config.toml
d_model = 192
n_kv_head = 12
vocab_size = 1113
activation = "tanh_gelu"
norm = "layernorm"
attn_scale = 0.177
tie_embeddings = true
init = "normal"
init_std_o = 0.00513
optimizer = "soap_variant"
lr_head = 0.00609
grad_clip = 1.0
warmup_steps = 200
decay_shape = "pow"
Each number is 500 + 40 x the weight over its row's rms, rounded and kept within 0 to 999. Layers, rows and columns count from 0. Numbers have three digits each. The size before them is the row's rms in percent of the matrix's.

# layer 7 attention output, 192x384, rms 0.128, rows 160-191, columns 0-127
100:458492476532491475481497490503537438489515475486458527532521513527491495499509488543477445444479511459507483513471522514550505536483421542459560436499492506608469474553447566529454470480506402557521518522469540523453473447571571537453481452469553508429449518492481582469496516501427536400512450476535532381516513533377485503525554534474539525549536528548495567579516545505533534468496
105:488452525502503458512529504472498497503500504519476472443511490507505461555566492525507451512497467594525544536524514446490549556464482536505546523516491474485582541460521481480484510510483532532398503555488503473431439530492573533529474529512471552522528502453448504454429477463560502503559481534579542499523512588434524439509525525564511467468448550516522480487464481453553510470377
109:445487431532482496475556479468462496563481569528583473548507485509424457534473530482463529542495522522486526490450499501494466509498520466505575486475451542486524535467557504453486519503552505463565504530485493432430415496548590462429510474511425489480552515548521456517523476482443476474475556533581547445491418484506494425492492490551498545509423405474547482511495533458473529493588
105:475407481433502481455463494486556486492530478530525586495494452487482511425451498524445516523560461485539534455487417523416561497446460555413511525484515498485538439502407411487492504511527547483483490424519497543513547513502509468497457594510414566500531558557481439517442558546524493506395462482491409463509476526527393498482541576440493522525536509470393544469494503501527561539477
099:491536541552482472422591537446526501480545511458535534460531473457511488562513542534484464561428460511474511433439465558455521566413481514537544470605429444517487520559525475497515476484483531506513503528484521480489480521455519508480527496526521438484501512472510485509502472506554431525525427668490568458542512555492505488415462486509505537435537515466541536545532480463532473517529
112:486538481495389552482529478480466538504515463521584468535502498539494564519507506484476568483521493508467526498457518451492506405508534504499518482504511477440545550505450578545543498404547477465537487498490515470500496453547456544457531493511521505494407489560441554541517493502551529498531550588509565626581498457523496583469441453517457453471531519512539495407549481547469545496485
099:493515433483497515481479550513551503544500473500437516514526473475537485459491497511453535437492497504513554504434559519419535457429407538508478419519543487484432476470482423463499552510559626472537513392563522556560442461537525572422432487503528541463436498583474483436552517550500521479522513519514542491553467462542523543453478536481507578585520445595436433585494518433443484506521
098:530419456530522432467484530502551538459496476558466436436460517469536524501456510530463533515493463507490508514494461601503507511469582502484501574514474477517461513502519494483480537456506446510520485512582553504460511378460518504545545583450536464508515446474481484507512503458468510452441542477535474461445504516481516437504443479480506533518565483472483523435488466498476615554508
098:477434515504559496445559488541523539526493553481495505469527542552506582507522488542498485493438446501564447534550446527526449463449543483539478487585522444523491495593455423526584511541525480451455473559478562480491494463568501413486534473420496482444504462448507481464483494463471538528534500429525569420485513503471501475535492491529523527487533485380534438506549472468522550583618
095:474475444503486440481512587462445444504521464502537542523477538557450518503519505460454453505501427530474509462492543451506533510585547594485540507585478510494530513566548508513448527483439505534507418485579493513501521494497523523505500474541457485450445527458484453463485496503460498478490502389518494516451511507489455463495468590491402518459527477563467475506458508484456488351471
098:498438535470504482496513501589493588524519464495487522441499478541443501404507505497541468538484575479478545544435475511388483513448460437534492535432529489537543463484460570570484566377552504506531506486494527502508569555450512429515480502513498478507475450431491489491506517457482491461551510485493467512475526504466510520487619505454527493461482536515543475502561476519529584532469
099:501558496502483513511528518559520460521511526474523459445471501438485510533538451468557503484455430493510479492454446474572510519470453410529493436444464534534530470588447514398535466531518529356523466491478564523451486507501479470497506499474510436523499521514552541474492507530512544508515596497490587458492511507498553437483510458493469501499507549520490508485470570435501514539482
106:493504462491524510472490525512486537485494474502496547540505536541524557399492542499473572534526470463502519461439542423461474531476476482527503504502499495583487462510415428534530507540496505496497494377442516448543444509518498429478445517599515551444446525497491486525599535438521528466431624555447487481456513473565503468448503596499517528505444438525472460534479539587413574519451
094:553458501534431466511469504504558491433531517497492503457534455471495569472511534450569512511465526514496543566474461494535482478601534496484568468554510500478550480559545512491488536421513478506466499476427458525430466518519533518473504445563519507468535510548516486400478576522455526448521415450559496434469476520449486412503438575495478448545482496509467457492439507542537493446446
105:505544590512563455520482496508570534491463539449508540451543426498515531527484458520509476501461497488466534523437528490461460545466555560468479496488428524552483558544464499440533480477517427515494507423505543452498454495529519484512457511501539509475467532440461579565501568520474528519503528490484568551519508401440498488400578510440557537509530558548491488467452554564464536512535
098:539509422467533448548502542575524463550460449542531508455558564606407537507467451468463462495488537526513508469503471514503532405533407436465556470538500485504447545518496598489400486514525537492471510519475607562494492506556508481462447562572506551488503499444450488453450523437452448525493526430563514466553531534520587472502525533485520488528515600449541487542441521478473518593494
092:491467512511514557557601545463514535448501494576491494481442487464481519502522541511492531465487499502455502533492490554514576479427483477534501455470455524535428483489479478477548460438529498548521494489568427470500426484501514519425504466472406489461449463466517455517472506505462473570496512448571577420588440538528494524514532554512522503508509509476523516505591466471515500408504
101:493488478532471515489522518514532448521503528509508487465524452431449516430512464502504536540475485506524503483483558484465513410517520496506475494451464473552502470541595461534543517437476483498512538537461502507570432441527547462494509466474453514505460450432482530528541560465474487489511522460512584421481475593493458548538470623495536562538584520540561543525507409488525556459530
097:500573504489516488479534484485519471479537507455452503513484487415511503539497499480532510534511466552564487483478478462533472505470511506578531519499497441466521517431498493468476544480547480478516546467477542450541551475428554555471550506528529502577516456483455537522508434497398464412498405548482521483592532503471546448559491458555562476494450467529617521403505476491485509526569
097:480455564479567525461438446505420416475514510476445536498517503494469465513589493504481534567499422523502554501547437419493509547463491508505447492499528400488533509498433456443550497561461530488490441427497466495484443525481483506491452422470595406502482484532492487520452476483480439465520536542472462481524516555500495463414545508545446426432473481459531437469509537425516491353552
099:538513466528448538566464449543494523460497480539443555475498460496536510466523539521468506407511468526439471547485482440554572512508498508519459489463498549447519587527500486461538495459523512467520494446494460571402493474504514446555520481421534457509500437511483517475520555517479496461471416571555539520625553517498471525518443423502504458500447491467502529496504569508461411497583
102:451559531461500498506516488504481463549515500484472440479479512556485558433475517489538511478506565509528539494485417553492479555541488486463482522530490512495491506527512539470502450509501566504500449458482522556505586508519488500547507469463437487467546510433475535488474459457531473470426402550480491493527514556512457475494442438448510426573493549478458479506478471534510520526515
091:584407561509409553516497497465465470538506473546501520528522569501478475479535512441535472510521497490467484526448490388538555468547522537484546531567471437504532451543534540514525454586496467547491462469528481577527561529558514499492509540439458447487539490477539497543477552572461542498517539503524482510489473478568527488525477513541498440502471490442410469489476526494460444494504
097:546474397511510491466463485578470462547454526512434487482476475512451534547399476430448538477531489473466498512532514447517539482549521440525504482553546450539515526442506537379511460485506467576449525512446460467492497479484504507487506486521524499454487529427435522451551481520551465498505410519537465517473458517561573489555445468488411463474435551553532474502439437551429582489486
110:421476534550428473518506486535468540522492469478554520522492504474482459512410466530542451482465503564539552416374466519468557525473542553435541519572475406448511526549445485498492560577537451463518492411485489512519557529533506504528465504521557543541518482455516520487477540483427585507498451485488462541536460400482557591489424529476493423507454482558553477487455543648440472474544
099:472486551533500471545438542584488493522448526526531530476505484494490607484451517434418489526483547490538519457585442462506415432459503539516505514509482554444464516445526419489559481470538518583489443527504501424541563501539529550483463552538487502493464454524532534526474552537486554489512541442570485496482465492530464541520453560528507477509483496438498530510455484442515474459518
104:418477475589460465424551522490481534502491458497480516550566485486464474492525463530530532495453546442460503458499515496539395448450481476441454531527496493433480503511498488512488515469534464481509508497479515450488479506472447456397554454539488493478521391533486487487499518482438458483546447572502513497580504604473429435606446433422491469533471489505535440527522420556592552462487
094:483487552542547442457488425479451505468558507490549522475517530491512527495444517486436504523427592472524611570500493446434573495520613498410440464492503506510492462519494391439571462500489572535532517459537494488529463532506527559523489500482568495460521596452486526503463486530497442522467437544503423418472493509497500477478493547499504481499598572547415526520551472522528535476443
089:490466535485500460447411440485452436461549527510547467498511502450490427507527492486487513453516546573525469496586548604539510519523563463493542494501509476586534523487528460474511454487506490515470454486528439458452414474506502457482486408422514426476553494499441468526497435435529473462441496534485512434415507606446515446520531526480492497431465403433507443385482479482513499502474
108:474476529530513536489519542473536420460500522566526485508521459506485466513477494533389500555454513511492540527424580537481535526505481482558480500487519569484493480604494462559537528503578530574567477497448558442483513521485465487552548562466560483479519522528556477455554621531511469509441530488599427492504486563440474540531485566578571453561521468502477505546524466467532429478481
103:510484496498486590484457446467521497538555548570562469452476465446458516502561576485532525476401467498420534508478531434447575554500454536511516418506529374499455401527548405504465486511485512401508491586542499520451452508526505502492563471490513483509514518479502466479496473507447477505425489542517534402486525515486438397574493434489464410447530518496579565553522529487486471544529
094:501569547518447524434515546511476384403571522466550509503504504473493527466516541480491538491485547534546500460527554505514493448523454536496540473489500517484450504426532572465581549494525484474586460476552490528434552487455499534509494446502500425458585469482524440526496511583506540469516510583469419547556395487482464482511510481511517534475503525505487459443464507401447527528504